config.yaml
num_hidden_layers: 9
hidden_size: 384
num_attention_heads: 6
num_key_value_heads: 6
head_dim: 64
intermediate_size: 1024
vocab_size: 4096
hidden_act: "geglu"
norm: "rmsnorm"
norm_place: "pre"
norm_eps: 1e-06
positions: "rope"
rope_theta: 10000.0
rope_fraction: 1.0
qk_norm: false
attn_scale: 0.125
bias: "none"
tie_word_embeddings: true
parallel_block: false
extras: ["capped logits"]
init: "normal"
init_std_qkv: 0.0267
init_std_o: 0.0
init_std_up: 0.0267
init_std_down: 0.0
optimizer: "soap_variant"
learning_rate: 0.00419
lr_mult_up: 0.638
beta1: 0.95
beta2: 0.99
lr_head: 0.0114
max_grad_norm: 2.0
warmup_steps: 200
schedule: "wsd"
decay_fraction: 0.715
decay_shape: "linear"
final_lr_fraction: 0.0
batch_tokens: 262144
max_seq_len: 1024
doc_mask: true
train_tokens: 966800000
max_steps: 3689
dataset: "wikipedia_en"
Each number is 128 + 32 x the weight over its row's rms, rounded and kept within 0 to 255. Layers, rows and columns count from 0. Numbers have three digits each. The size before them is the row's rms in percent of the matrix's.

# down: layer 6 MLP down (transposed), 1024x384, rms 0.103, rows 203-237, columns 0-127
# gate: layer 6 MLP gate, 1024x384, rms 0.0664, rows 204-238, columns 0-127
# up: layer 6 MLP up, 1024x384, rms 0.0706, rows 204-238, columns 0-127
down203 104:136090130127091184103224167194129053120096096216160083128138085136119125090168134140119141074170130115106119146139143137124175113100124070098139130061163108149150128151059136119194134159112170077147131148135076147097070139097121123176139124215075148148096165095155116206112078095132199194168147119120147165144162168095173154115171124130047106140183181133134145135111145106089165097116
gate204 103:158127107197084159120139122091111176137068172139153129170138137107085184109160088119107167137104113102118181102101141164146136158173087100154135115089149160123167128131181104152116090136141212126146130150125124089139110164101088149123112113120132126109084127123164135171169147173078092188128143164133160103166097147156146097159067138100116133162173105108110107121091157164124143117099
up204 103:134149132095126129083163122183131104135140073117105112083162132134168096130096180157086114132125122175133157083142147137169179106129129179131117076150165144134158139091076131191143142110129094148123130144150104175120096128133134076113120141136139165103181172136099094153143161111108121053163152112129106088130162175141181158159125147110151134110106114182102088090130079094115151120164
down204 103:114182129145136146147097027118085131118157166148093193116120120081151124055104167160134101162149135137103125149107127121141208152163120120175099095114111118093120149128096178131180138103167185175116088109221130057123141093095146132163100140162154152133120102114153097110157103147175160135164080078118079070097103148094130153115130119134090125158088146111128138170103114101111115168063
gate205 096:110157151081152140076097114177120160179141189120047117155130151097163138078143107121169125142155126207143136143124144095137140137155156136098130114099123138167099150124141101165089131118139111112139064090104138161071090116117154109172106129108109129140124120105053193088125155126124086138135040159112149136114149136076133163090132157038141098176151156110136134124117078119167113048125
up205 095:115132113184140146150131138141094162068127059110130125119155106108127117128137163137071155070131138074162140148100181090098134033119137123150129102113095093130124097147092091117096077143096136133162134177116136128150108185117141140144111113083126115159084125140099106077109164121096172168128127150169116124129096167095105190131183062183111100113051138169122142137097148106142141117150
down205 096:117112091123071069186155093064115142148097114156104202174144129139136071119161088136166114165132048121116085120147115125111119163104072132123161185148112171186122109153127190082052182082139183150128139145106109084127140077072193076100153079162085127145140118155169132134117136114227119167159155151157133122136097133118131125127110140108093156132157155169129079137076095150121138130138
gate206 106:134134107106147136078132122090103123097138111099127094104144154195089105070106166075063118119137129081171150107105151093109149103123068099172179150109147093093152157099156138149142127130144130086170140135125150166144154108123128139198155089135106153139143130146169069138128115111106093181116090131098169129125161151098115100125176104096091093131144158125185084136079097153133124098106
up206 106:084124166160147119108134196203157093124171132156134122131113112135158133118180138149147158156130162213137115113136081148141108180075166123162083141217128121138106089111130118104171102119081163180088104152086137113142113165103124147113149159162125143141108156120138147163097096146190147127150132121154160098174157169116128155123123141181196152146118096149060144145119102118158086087160
down206 102:104171171118109169198186130114154122149122106112122078137140107074141139182172092213100081151172079127120095106144116136150053172127179142136106149107160145145159089143109154102131134126096139197131107062128161081093123163147125192115146165158081131123141150139120199160230095139107109124085123056133069093149061122135127120140093141145092151111156144158132136097125198097152195116143
gate207 099:092145149177129137131187099143142095109097093095174122101136078098094133122110149182159086093118141106154106109152137151083132080138153099147119090033159116134121146105113127101058108109176151169154119128167119145158138107175139130081168115146144161115170159121155109119087148106169117149163101172113121126125114103118151110124136174171102143106149154103064106179128099119144124156107
up207 093:109099145132166117118120116099125063153149092114127129166139166145113089158136180134149122098184168164119155067153155122098174199164152106138064151137136138105170156145121187178195159182204143113130116110113127071162094062090133172095150052109160141186083131164127161092127169150109165152157122151120123106093125125133117128123208188060137148189119122115147141141143132097088144062126
down207 094:106100142116118144137145120090130107158130165135141138089128059079154118158126195113119119116119144137093131119096140160177139083110155089127095120085118083136100095101149141106086092124125063109184080124219159209122163096137154159130146100123066127039163148085180099163096124118117088132191139157123100129163128146142134095139149102139132101096162121139081162166109186147150132211161
gate208 103:103144149148162161107127169095120161101120111114085127199153084176184177101103108102165095090134131117123135157042117167138158160118097077142143140101108111091145126144143103111106143171096176164142148116095075111125103138096154200167176113151138118176095141117147155098126199138088174146121144068175152130115123076166117099113152140149158071170144121154141144155117141112135160069149
up208 095:088176114120126126140180113107109141139110161156116099086105097154130122102097059092174102111088084130087160128134111087131133115110155077096117148119145078136122154143072165165134136124159093113155125118133089160135157152088126142156099184136169128109131126146120062011126105130072113128149164142134093102175120147124143072092093126115109155148153150129171094131112201111151109111181
down208 100:150138165110132153154168119109140116093144188132122129149157096135082139153122156101145231138160152103139127112107127161122099120185112144103104165108154112131187114142122143104105139085097154067107139120141166098110147053173115123151130181106162162198153124090115113126178151124111140210107164157094177117110111140135126068125167111129162161131130098122143138127139120193125141195130
gate209 101:135121157145170123149086064154095084155177092183123098148182070099180156178113073188090140119150122127098115090069123091122117133077101128095155112170098140065112115096129119100110145066116135140089141091187111116119130096109138166156184164146091120139121109130078129196115117158084180121156158137116172168150146136209199057068154085140116160108118104098125123178108105137131148133071
up209 099:156126080145109140164160140164187151130091128099101087068128190138114151151093161097103131107128136097143087102103125135077164130179089105161120175138103148139098124166097127148087081106111063141140139133120112124190114169142193155183129152113165086105123149107108141110145169164146099175134151109127086161083124123134134117115114076157088141179113163095108184022096168133130113136135
down209 100:094139153182136123114104176089164080160106166125165144132164137167160129081108068127143097111194136110118169152091134101138131146104091124109149152084186161133171140080092135131147129108175122152121140215133151140142082077163103122169133139096149157144147092140109143139141131136087143161148070101136133110133170148164087164119171155198087103118117141157115107085059143164150092080137
gate210 093:142132143115149122091153112083166094079137071169078145111100108147120125128178126159154167138114171147199137126094053122134159157121130103131133139175138125059201122131181135143145166117078150177080080080117152173071108140070156124179124191132127139173124158142137123085226088124092174210101178127082077114134176181108147063154097103158082095127126147086122115175126124094153114136144
up210 095:122118133107124074112101161089136131119122146106164126067215157154048121101153189179194173160075155129113112137125102105149134152042151151134133180095085149101156149117164149087109107122110092156188139126116134091094152105156121110145136156140062102151099113105139148127172089084163149159148166101097113079167030119173105108147135181145164138169168125089067103140133126132109095117135
down210 096:106107105137137200085131090126136134151149102174089116153091104136180119100155123114124158095164129131158142094139136172151185082152070111116119120192086131158106073141122087233112101130076119126124108171083150158095121117091147151148126155127133129167159136135120150152099119153069131116135111109109107145084183145086095110143139153101096145147113140135141149102204180129180179127144
gate211 091:145129139157153147122082089099106116160124108097121160125144086099177137119117091095152137169081102158094181132101113103116103146092154121150120158109136125128119127119168108143164114122157141171102154099182166078076117104163149129170151126118158153111107098158157152109150112152178077135129142169158098177103113108110134166114119118105127124070078176123149158113138176159157124103110
up211 090:127163179105122100153139128144108116113099128089107096091106174194120111171111117139135173151130040132128084144136098138054185115129173153148137136111105142114140092179083104127123089141086112180126178105166127123154080104087169114110098157127131162104109179190087095134127173075112118132157099101164175084114191170114170110091099100142160113135165124094145112150225121166182106221106
down211 095:173077083151100094114106122135176139127081098097190186122138134070168148146121101139110162170081151181120142071143105097173056158106101161118095129077109154178126157130139178087109111131167163169086188142149131136123184106132178078184175083119139177133124074123144099129092093167143086094131167127121071145126144112084128141163026133124145173138114125136084119088061138084073138119115
gate212 100:134119156093137115133169121095103135169189079151137091124118165069068121105148130178113154097205112166105130114175150120091081148094109120096155147150147147167117089194112171066186176138149134168197110155135173120177113144132165162137115120072116197094138150155051105147132127134111155116154022098134117051122106130113142115112143178108175129150171111121127108122144074124148124104154
up212 100:143115159150099116161139098176084090127163144136087129143129161094070133133124176143096145101104106082087116145166162111123037124116122141143093134112107115161096152141176224117141113122162108151140132159123163155125177128074175151181081095103117163068136123032116154185163078134122151146148111157079155160201134088129101069093084119100161108125171098117103156107137094071108089222124
down212 104:146075156071149144074152097114105090127174117168129115096136114175139121163092121152108117104137129122127168106103116126136163207147164137177124102101082119115141097109112113121154097153103159177123126104166148149144124079116156141130116098117072128167149093131048132172128168083143162153083076113176170122100100080150135158151134177171120083120109079182101117124142127157083142088118
gate213 100:120096090107119148088075078157106160193080118130136099140104169120157176193133116164066106143121076101163168191060119096107124178067106140126119149174067178173175127119198107113177086142174120069192166152098121152121137087135117109194084153116116140142136105099114155137107122159131124157113098078095105119144169146120089128110168162119094122122086126146093059182102189115113091111117
up213 099:131149125146099148146089105115178113144114129145060141173106153133122103110126170145117121132163143107106143150084066150178122115168170180093088131132151087145126062204094139105162126161072098094087156220078091088167156173143107179131184100099115171135179179129089103124189118159079142130099111125148158116174102165203166108125140174146128186090118081106152100108100135116128147151070
down213 101:063189124172184127101159105141124158187134141128108078127144165139171162139107138159102105118100099140122180132112070146116102115077170143094143121157099192128109110115120148202131158158140154130119172081104141114119111138142161117152133086139172125126138127104145115109072143162136100081133147115123131075120137072063180067120119166093099089133075102199118108132135095148136106139159
gate214 101:078153124126191108200159181077133136138200097108136145118087102124146103169146074137127074158122172129171080143081187108147145099187130087126139106068128193096102165155099109140111123154067134194134134120174204147151087152099114102119194148123144137151127075115091127100088135101102160069124121114150098111098093148204169096129140116136100162057143114166137130229072139109153129081129
up214 093:105123127120124075107134128057145137122101178155109056135088166134148163108093120124131134124104153166133174146122152077136153118153093123162077075143096115203095196151101100065118138104091137146049116136144142149127135110162116146107109127105092144167105124123161078122112196134113102109041134129143172140102142123082148167152159152112145114098105167094114120119131086126176175146123
down214 093:122127180119116096155215054104144186114101148111120147089126120116151093109165070091192177154135112156115172109119117091105128133111156130113087124120226108136062135112132147125090145104124192128145174099109147123127143194139126180119129149145088108135114122133196130174121163108175159133177099139126144138131119159118127141114114155097145145092208069106107127135123177141088120175130
gate215 102:137128177113117146148145086094112144056108141065157105054119100108100147119129083132068123076161099175111115102110128082057112109141174077072158184188133075058155116100168139122149157122166131109079182140177121133125102173174140126141157099153121150090093113135123135156133108114156129169177112042183143157126160092086093145155136129141151165170145186170106102100159093153139117118115
up215 100:114081136109111112134161177143113139127155099129061113144141142165131150118107126130130113156116121199091155091145099097133064142129101186143124124118212138157218063164138183114110075149110168187156115085136156102194123117218124146100088126131148143091110185136153136163122136148087054091110134093117140090088086099196123105114105140129165097113075099074096110182127134109138075171116
down215 104:148097104137139086124093167093087121135162177161070122091154131093153125122140069095204130109160143106182145095144204189064073153148122113177113151102130113170134093105148140160183099089128112173121147136144159109136161134187138144063139130174161090109097157118168122079151113145127131141150078119144114157091166116087100109067159128201182148113135109174093182150059142125115175120132
gate216 095:160115115125124201060102162104148140121156096144083084122208123112147165088167073128148119101124132135086085127136096152161116162118195120149120131141116120163175133140140153123131150142116122118082109099151146098100066093170103141091141125186095134132159122111133179174093120163112101107183106112164139109149161071117131196126118173097110106161119097102111129177138152149153152158097
up216 094:086095185120103112089150174151116142084114108087171091130111142167145115134132088165157143143172112132147089124094086093118150105079091121109089165076147146116098098115135078137126109112150133133053139166082169079210123108114135114071153086099167129080178125094180108120151119129152111084159134181085105107132096143103151077179176082169088146127147160175043097142112092076085132098150
down216 098:112174094179135116127129070110125123156121153203196181147090056077164178124113163154137081097115176166111178151111123136097178144113157171132130152177104070133159156157152146144139151095137088144108092079132117150105068141094127145119122086153142121070129092114142137137120153153136110127173094069119120157151165097118149192117097117101149094140123121116147140100131170164091168060158
gate217 102:143177070122121097077155203054153110139177129103100111116134205104154114138135086136114097136067126137122117133091121097106107111129104090105116097140140139077058082116183143132085125155104110130088115111169122156099143085093096118136176166111185131191158062188131049155072107145125094129083143083137139103094221116149167162142118122118111109165108155140162095110129094193084117159083
up217 105:119165139081129159124193144145114201171129115132127122109058073075171074095097070113093108123110085116133109137130095122164084121101110083139091123134078135101089098125128119176079107162128108125142130108168123149153124131087122079154143174099162142202105113146196119150145157105149124074123131145106136097208212128074147118117202169123056153173096061116135137161176171174135156064118
down217 108:164106081149117141162132121120117128114146112183105081101104121086141131153157161083110117167188146156094147078074122148145089145146135139119155147127109140050147185139179081100112115086122146171161126113163106110102137149073157124032125136169125106098093091113111155130088125101094152131193125136195185098149123076096097148103140118149165082132085152138179105138094165175114128141146
gate218 108:147142152099137120085090097150086086112131106109098133140110108129134094144061138147054185132124140089157118119087153093164129093131116147093082132122137177158133086109135120099147027078143113160159141124152173148158132125169091132165095094100134131078124084136154104091135131139114201118139120145195054137116138140109138073080151125127150122131121119155123094120104111088141129094145
up218 104:150120143089042150101145095142088090162108134126134106172103096115136132127130164115092186113180093112113126144161082143105124184125125125172089103126105085122094066150117063121178100085111135185173115178106168179118112157134146135163143148105115114181184115072162199104101139098121164132094196172113132172146154112149152123103116143163164131085069166116067127160119169169126117105142
down218 097:130113103162154066099140111159115141117141076171129105122099158073145123173142114149104132136129123143143158073111200110155118143123126154125103160120145125149169148096159132106123090130163109104087115130140173100159143155112123109101160147146232174088197160131069103095177083149087139132097131145161093131172133124130149083121117110166150160158113116187097148135097099173140125149151
gate219 100:101090131151138151088108122173123095128100136078089110084119136101184098135118165110108158109100177146090150142068142094108143116105150062065121141118138174093089091127158101166120161109140134150103127126068137131159088140148151094108160152138121094106116094111180172147077097110087132095056155152137111151159100109101097132166160157132123140159136096079205084101107207166095150137155
up219 099:124110133158150149175127117161142148129077088123135161078147155068096145119088163124136108142142131170218129146093210130115122146131088053108121121173152122171189129158077133150141141130106110205112120099119177104122094159052101101132133123110122169096157052050090164124073164116127107112088146125147103114135119114202137113172157128220122080140157062070112083089103094107151136098107
down219 091:183111138137144193128197104133116134103114150093126112067149178037171151165153090144124107149105128140111097090118122104128151180178131112128192109126095184118149176139157127136178139131159188157109122110142077125110096128097189072118124148156126194209102170121128136135067133143097133131166153140119115061090142105118133163119093098108107150121108124116080127110209112164157110086147
gate220 102:113111139126130122160118131154040110155168133122149137196158152124095124121054124134112118155132088100151084184178159179201113121192122165150146072148174065190119087102160133084139096141120137130133103152149163151082153146145134088118089076165124130146155101161099144112117106143123163127094086182102138183127122136107142145130123098117125113100117090140144157136136106096121121152126
up220 099:109118191154121182107170126104119143151095189146093070090185138106134151115072107106197177147136143083082075140106154159161128059092144123092122122092076204029147054140099138186162135156085109121180117130117198104155139101110124127145118115094099124134078130140109112096126116186161141154110115110133158126156120175089123127125154134124071196125061136130099142121130111119124146117077
down220 097:152112117153107114167136132108172121137128148163103142083148156120111133058184103124168145139095152144126129086116105136098135102086155099161111152098118150166103167183223153134069171153114140109101136157128079053101110098159141114114182090158130171141087146179113150127130129130159075153122155124172063139138064171176127113141099144149113088152123142158127112176120126159177024063156
gate221 101:154142120124066137157150083102154118100137116179129147143104106143140097112172098100112120170082174120180166127098131162132114136140121127117101147155134102114099166159086118139175089127144143139110156184089115112129097092215145144139217220150188131152158120102131128156133071083037095178070124175078129158093155126167172130138117136100100112120168139118120046108130106119130107159147
up221 102:165115175123142121178145119131106103084111201158167193099116153091132124152153116193185105099136147116119142090103088081118158148100171143153114124114074088088155133139129146101147105093035192131118104157109096164159176108162121177189174114094151149159145126175121115138126125110160184119151133103126143187111082147163109176111130108109109130126118135155153184216116147132106147149181
down221 096:162159126078112140099089124181165101175130115116151132054124144134186072158137168121101164134117160082171170092073204124170129150068124117142153073095115146098122127103167097145066090129112136122134195127169131124066130099078136142098117101136086155123100160102086174112095081135100125144107094173135098101167118127167194103129093086102093142076123174108044098157136151113106145122116
gate222 083:092070132102078170202119144152134156118071179147061123124115156194183081130111142165136136101133114120082136142160074122133104149162154152099122160095124187118101079079125126125172136125154129084157112152104131145097050139102088121127125118146130164141119166085058104099097170137141102150125143073105145109156166135067122151124134201140150090150182162140148144170087164061128124123163
up222 075:087099137136049181173119112126157211130105136108037155099159099154208102123141164174163120096096110140140153146141147100144162164096142149125101120100118149098128133110154155119176117111176134101141165188171109152121060162139102130108113128135150160139166190119067152089098128113149099124151122092102152128131128159097132184157136175171147055133168211170145117122100173115080087110107
down222 082:103173122124152157157151102136173159120113156141114127138115147074162092142078106131129096137141140102120138167107125115078108134152151119157120111041109114137131120139119117102143174084083155183089069081125153102106113133127196132153093121175117109106150201192104175111127168173130129116133121072108130099072154071096151184075132102120094105077108150158134123091125150116179148020163
gate223 112:152137136090143124150094123148155132120134126096133149151127110149085177172121158165099124118117150168120119090099152109129111133096119175160097117133124139132102096133039102060127167161118114168120164132126100129118201181160199091103171102123125108175151139093132146145084148217113110103163136163128147082102049127162082178149185171131159151085148141129145095165107088112202122110160
up223 113:121124129164158124111175149092161173077152134139086123127132135158142061102154089155149134097130136142133088100142120123113082076142127128120159115115081121154129124073171128100111128121167058081111097192140125188128151065126119097126135153175166146159137147138137081125136122106090132139105182156112100131107123171117147120102199095179120104110096116126104147094125096094072149164101
down223 102:138152112175189115111047151098122157158155132150107167116108085138113095151144105185164095102117114133111066136112147160151169130193136173165165072129156113113153155140135141112122120015165187132136123156139098145086136070176112089112073133076122090132142115107145148172134115114126185146158156150115091095174133172108159140071138136155150100140108079095123186150136141173176103158112
gate224 098:142118122099119086074151088151129138123140108201188083155133141147114150156094110164153149107101082171141146126171118133171138147143177176107162134144082101131083116136116092074119130151222165149071146105112159124054122079117194146164128065154183131176177092067168128095117173079100219184124126201148150179166085127107104147112172132179099115179175100090157137109084155063146136103109
up224 096:134071114110084127120132119165146102098052154161167102178079121125167131122163085056139142095120152153092157119133141117173138080150170126142145145164084061136132132074138066143154116166176149084063182149125164147107169118114155131082142100099122099128096069103106099113132113129148161168132126136131097131066089124135137150183148137127160148165155075118144115140116151078079101069109
down224 096:142128175130127152178158108101144200150122115132201117179094170163163124154102141142141149155062116165133146090082076136137131171137076074163130128120099141085111110077162136197155105133138119150105105058182160122119111095103129149164070065110128137209169123132151189126122123153108232167109104164162084081142138171157089188087140147157160142164125174097081140144152169121136106054139
gate225 110:110093110137149118080177121104161206103178153142097133086139124118088107108078105185146122097107088070191037178199122155125121120125160072094116148130079140179115115144132094153107149103161072106148122098102150120145135165117122093104106112114171155154171078124100117113109091105136169162129088139168165132086170116134142167130148176179147120149138140174102176141090137118154140143103
up225 106:133146096167180091109106124152098124112133038098084159162084122144206093138189140151144139076160146113157132133101183149113104162116113191151138158129175102162129119161150164080100086126151155153158090137133105158150141128154122161118101121127089052176159112138187109147098187182100117071122053084093128113093089119109068135129107121077117090103153191076112160085122113185127124176145
down225 105:145159143137058154109117091112100090109120105122127083133124146124132085163111124046120127171084090107095161101129069165132139100081170125119188180127096104134145175204118140085130110146110136156071128082137047169044136118158149112161093150114110115111117112163121077083156111158092115165139110136151122028087118150150142136146128170108098139148107100122086119150103105156144135157095
gate226 097:124148125090137097197129120161162163118157145130062093109114150174137172171174172120165148095131117131137071145081152154169196072184135196173170111071122117107104122105148125133102077148060123081178109116132136158109098136073119144074208123103079139132114119166073180121145061103102117146115109137091152123171111082138129092108146080087152139091123114144071124136109055131128072165119
up226 100:063149094174102111199169176174103148117123141128085133158082102152178109163140120163118096148081082167164187111119102129135167111140124157174132070111118127104132152102084137151170130105128191147126144123126083134088112061137091198136082114125114176110074065110138152111191103122154106159207140148117155138140113152172143080093122123087157179111146206106081125114035070060173130110148
down226 108:122137164179078138021088150092169092168109140160161106141120111132114109081125114128102075149151168091149125170095141148126136084071121101088111148160143128167097068148156146149115176147162083149124135087093096091130143138147140114083083123175134032107130171134115128117086167132117154161081210142203155073121189113128143168128110151122137121128154123081140133125143159087097163130106
gate227 096:088160181104169155056168136103135085101123148174104100123075108169161129148192137100114073128135070146199142154103156183126142116031126173100154146200149127158124101121145142130155149119084163076134151139095121106190169170086137151219194117168177190140165086114133110156164114156043116132151170134150123121104152187126171134046116034082121074116099113158145119154110097075146154121151
up227 096:055105097122178096109126102109144120121192144130167129137135111056111160070134094127117090130129072143152104137142119109176140063122119183113119143144124124167129122086138119179133149120142083107175136116124148085201086102081123083053152167151148144123061131127177150147101102144159113140146123147153141130134184117120159174090133127177138100133106134140096064116152152162161085112137
down227 096:203101147174093091112151158082093151165087166153114092104094166164125092107123110112092162176146170114177090102137124171098129162115105086117105176120087087116098141179095134078079168107083128114108101144165101121113119151113126159082102144165113172139155099099132124097182158122200167120138186116156050108185122212141138137114145111130138155155183137129120120119134065088135192170118
gate228 096:124148114116192127100109175101153175119146099121099102124146138155118165167135148126137111110060076159131195070100104151137080111139103089156158124129120123148147092142131141159137181149112127139124135034113135100158106067116153133192123182111098179104099107162091138124082093142117121164167127105159140113145112132134195158064119146122154087133097129136182071198172139069122171063185
up228 100:088132179182095137127160097065149118120160140084112165148183162156109156095139080110125158132102102094109188126124155112122151139095118136138093145054107164088134119073124133110083081113155115134116116166141132117145146152147157104194117107090193132092125081157212115166073135141111129098103109143099160161097144123137087099142121141105163167153167112087148169089129109055159136128115
down228 100:093159133174134107091113114111188107102166118103136116084049145151125085104109146174164192166172116114153113106106134131099116124084142115119161055159188116167121080104171117092164147135139140127160153177089112092196118154134076144104147170063057162153142115126128104155158055123139174154097102127138172074173125139138168161138088061117133096107101150136129119139145140127078094131133
gate229 105:110171089142084101112123139127165103172098103123131187140103124153139191095124075136128126087053148121127092107180126079096095121147135126117129145165126077147137117160134147142138146121176121162057039077114095087134092189120076150112145116148073133134131109145177119086130112112165089149138069147113131147166157122147097149144132152121147158108157094144153155168172169104065172126060
up229 104:151115111094164170123155186117147082164102135107139117155097168097138124117157128138152099134156131100167113119165164148088100146140053121100146117134087129116092147071141132166162130091159123104125127133110173140139176088118190101105129102101095094197141141158107130158114067123126167108088173151098159122159100104126128089083148107170164120175109106142129075082132164222074109094127
down229 106:105082123154124086067121079127176113121138156104050130144115081120110163147118112109187137136117101156129158174053091150092150124086065145133113102173188097128146157141144153116138130180169086139091099123143132082080130109092084148157126142145074108110060116129104148115161148157134119066107121111180136107114163177165138168088152149096117086046161143104179127124178161225177122106093
gate230 100:093098095134130150155119191113117150030100110110053157116038128147156092102147098149087125128135141143133129136100131129180125073114138143128142112118108110095136130090158111081097122174111150132146129099115151101198110154151128147162145113160166168141165127124135148088147050131146156115153144124151123143105121168119191130102122150150239103133165065136162129122134151126073174104141
up230 105:159133127154111079081103167150144152139158144049130112092164128106151114084166119109185103097143092132039134144043127166092137106154129119079136137104173113230065127120076119183111194108066122177089125125117106096131107070130167111112103159086142122067171129111126105132105135160087133130120153120117134127116139078165144143161095155144082089114155155132188096110124109050147128185090
down230 101:128146093128136076170121102215120161086063094166107108130128075120079104098119111139087116090125083151157188111105119150158110082112136170119061128071176095089103151060061079129151162121120104135169138144117068142126106091107171145156115080122205121127162151108153154104207137080111133188126155177129161178160092105082121154090110141186117115070153178092130135114149130112169103129135
gate231 104:148117149107121185131076103072168160072181101129100119099137213146141136143119119040110093106138136108194134045106184049100108121102155202179141094169093139103117173091173128116127143111122118168145091093107107111144112125153158145143116079139195089113103164078114080194096130136119144133120139087161099148164079118154076082131138064154188148138096111205084133149116033142130130093112
up231 110:122108194104140133076098114164049088076139126127125192157123148163114129127174139136155153097161090130159109141104148124153150149124128092101137181147120135086146127145127120097174150104136180126104123125178121133110133130095119125193068163141154154173131074165140164161160188068146097108146125089037097094098123158098164099147166152115065130176063113114108112123159187085084168095116
down231 107:140167092105172127119161133106071109141121167119114146082071211138156162143069193173135132113084135102127192087122102123174083105164147134155107140088083109151115170107069102124104142152104163110155174105114199146140132136140184176135112070168094095115138186122172203175090164104123139143122113169071112178085116096049123113147132111129161154175179116124092125047135145157138165163153
gate232 098:123098121163132116154166036213129123113123136083108184067138107097143079142110125086094145127096127062143138156182129124119164067089118079093127105058127101129131138143120156112061077113109124110121125191161156148118157155109138101166139098195093098141149119127072124141150161075115169141068063129165058156141126128171127160087148120118141130157066111121092139125136066175137103084194
up232 094:118125123115139173133106068173166101143112104172136213095161127199131106154128138108174187123064113065107130131137119116165098086098126079157148074096138137163102104102122127091102097102161123122117136144111182123102181133114087099124101133122078159161154109122078144111117062053081163153165113123126089142191024114078109181085177115111135134131107084157120125106119107131138166115123
down232 100:122176082152144176091130218150147164107139130158165156167092130124125128112125153129109136156096185045127167089156217095124120135187111134096084122122137177159093137146123167127114061108103155118200130107146127113177131134128129110114147123084150121098147100062123137192137144164143102104144129119078170108083150148135131128091099117072110201060100129086130095119140121095171079144114
gate233 102:081061088101041163146158145136124103133137116174186076112220152118159148162126131137140132127151102096178131219110147108135142067123078159169122109120109088120052114188143131110136130145128155085139177105148186131103170089125157153122139139100122158166121094078124139110183085162128145173099154110137163107120081067157148149062166141208157131157140187136133180181098080098149173084095
up233 096:082144153122084144112161089110160108124200151164168109095078118159061137105109151117171092144158058171127153131205134121103129098163107145130155098131126106083096121132126145135143093141195121125207103108108143154144122133096123115112134100167118178112099183122148171131119104160169095163082099124121151110132159155137175040105124096090148151101191097141132133113176100092136158100085
down233 096:059116169113154062142062106107106122060202088121129129127153144116122141052191110103120131151131151175109107081134131105168128136089147166098144078184108139111168115118132142133123117132110115120116103103130148096137179149198100150162117121119157133161139117132105090082106138114138143150184086159135109152107114131120082138168137095114086164169131107080126090137115120118172133095131
gate234 095:102132156119111145091094164114088115077046100126139135167152121144213106109118093121111051107109128133084160147080119109135107137182120101099115128104059102171121168152129190130124090139146162137113162098170123125102143145154075155150097086164101114147124145133124150093170171173158135127135120149161151128139124187108111182136153132079086115110168164089137106165133101143147193113125
up234 094:097105114100133099126187107118151159120177119145115118143155167118108137112104075067094131115158166079121131117130166116150135115106142118147166070149181130182146183139173100172095091177168086117094142104107091139117163152132118142107104152092096117118207142124122137165118131204145110174118080123111171106120165151115116108143149078155098166061172135103151136178122150140194080124106
down234 095:148125106101104150105091153077141099082083139179178123131169131116110133118131142128149135119089067159137132081148139145118089137084138150160184088169108109167111144156158197102163174170133082168158154130194166145134131065169103117099133099118159142149087124109163135185106074032194126141131077162105161155082113133140097157199076092094208164128052163128090125130095162111133143176124
gate235 103:089153168126098126079156169128127165145154063123207125117182145055153106022128140141160147089097136184124158140130132125153146117127197170093102130126125083135067111052086158163157077089141141136128145173144176109131170147125150074127152178068158155097123097103139125080105123143102153095128149137125091089114069073170137169127123106166135108133069067088166094136108140155113141169106
up235 098:091112134157081177204207069109121150157139131115103163126086151150162116224129147130090102127119100146112175078151116117173120114202139127186138142154145110180172101182108158087118133156120141128110150141158147132109137155178133129126113114108188131137137124067155116126128109105085103123173152094102177148117128187098109109101158200121121180181106070092100147103110132147104169067105
down235 101:130179152146124145166126126098200107070115142101169099163168116129195122108129157103115123152156084184111106134091090095183153126166184106133152123198158169152064144078177118203137094173112147146083190159121161078143145180151132091150105103161157198121140144107083176148077152124127147159134139088121128102116179070126148182123146166123115172141124137106140144154083125069092191128121
gate236 096:139146057072099141090112107160202121111129089076182119084205178123084143134141085177094148129118161145161107124119127133102140029103116106106185151134164203201133159204144073158140136139116140108101100128144092127122099134096130122103156178046111137157169126130141135160119130101165117133140124117158124135090131116126069095133124145162170111105095138181147084121111095109114128138072
up236 100:145113102141145128132165112124116149081129033136161181171128098146156111126146150150135146156116137118087126169073157116135144123103157118170122168119044093128130089136134097174155132054111097099085127140107157128137143045130139170178134166146102116196083141123130097069146126085171142165115166103108142179129079213141141129100137151067098142137110084049163145135100124116119133154046
down236 102:140119073101097077091119109071132150137144131052154088085180144148125105101129139129089095096170166214145142111126105174054136138051107223136112148125151145119107104189068155118146124119145158132141118145145152096182182104123084125095181127143092126088058173133116145145115122164118088096070121067079128137126084159133131138077131125146134131077130118192063123174112127148126098101142
gate237 104:148133121131054069145124159111125107096164128146158120151165172114115095179109078166066107114102120124124124164182165191077116105124179085127131148145105144120081148172116131165114149159127210111144143072118169176181104157165159093170175174110149147129132128131184113145124079178109140170090138094188114177161077142088148093118155096104129078119141124138081172110111139126117160089080
up237 100:165138122171159106084076162072095092087096176130127146183168183184159096104104100100063114121105142118150194096120112142116081132167090136041166129132137152098113115115094114083131116128147128118080146151112086131095098163174088111116149106137128143146102124098104090142103140176100108099087123128114149145156132166105081081154096186100178149105095176082138133084150133148081170098036
down237 097:121078169154117129128128113150196121127164124114127116096153118128057157096112108127149070123078125110119150102136172130122141044120087119133122136084152109065180118117133148121156151143094053181128043171111150139132172170121162171110119157099083105168189141162102148115161117134116069159172128107143109124209093136113088157047189134109143118092164082077142089148130136092147107124176
gate238 107:082130084117097138161123119115123124084121156108124129134102153177124130115103080093132142161062173050140111153103130114126088097157152111097108087093159155154101146069131119186118120156121091124156078165121144145180133147115130135150108118111147099179160119142154150142119139125108143141114123071172101137158110121164126140148152108117183107209156180150114170037106115173090181135129
up238 097:131101143137150179066195107158137133147169112167162107068135136146151122152127099128097182117162125161149175128185092136186152140146150139188140174073124119096142148114128116126132178138115169112128105151178083119128198116145114078098087152110166143178101101177135120130124084171083168121129085172180198165179164132098084137082187091135123090109061149082146099167175132118084093155142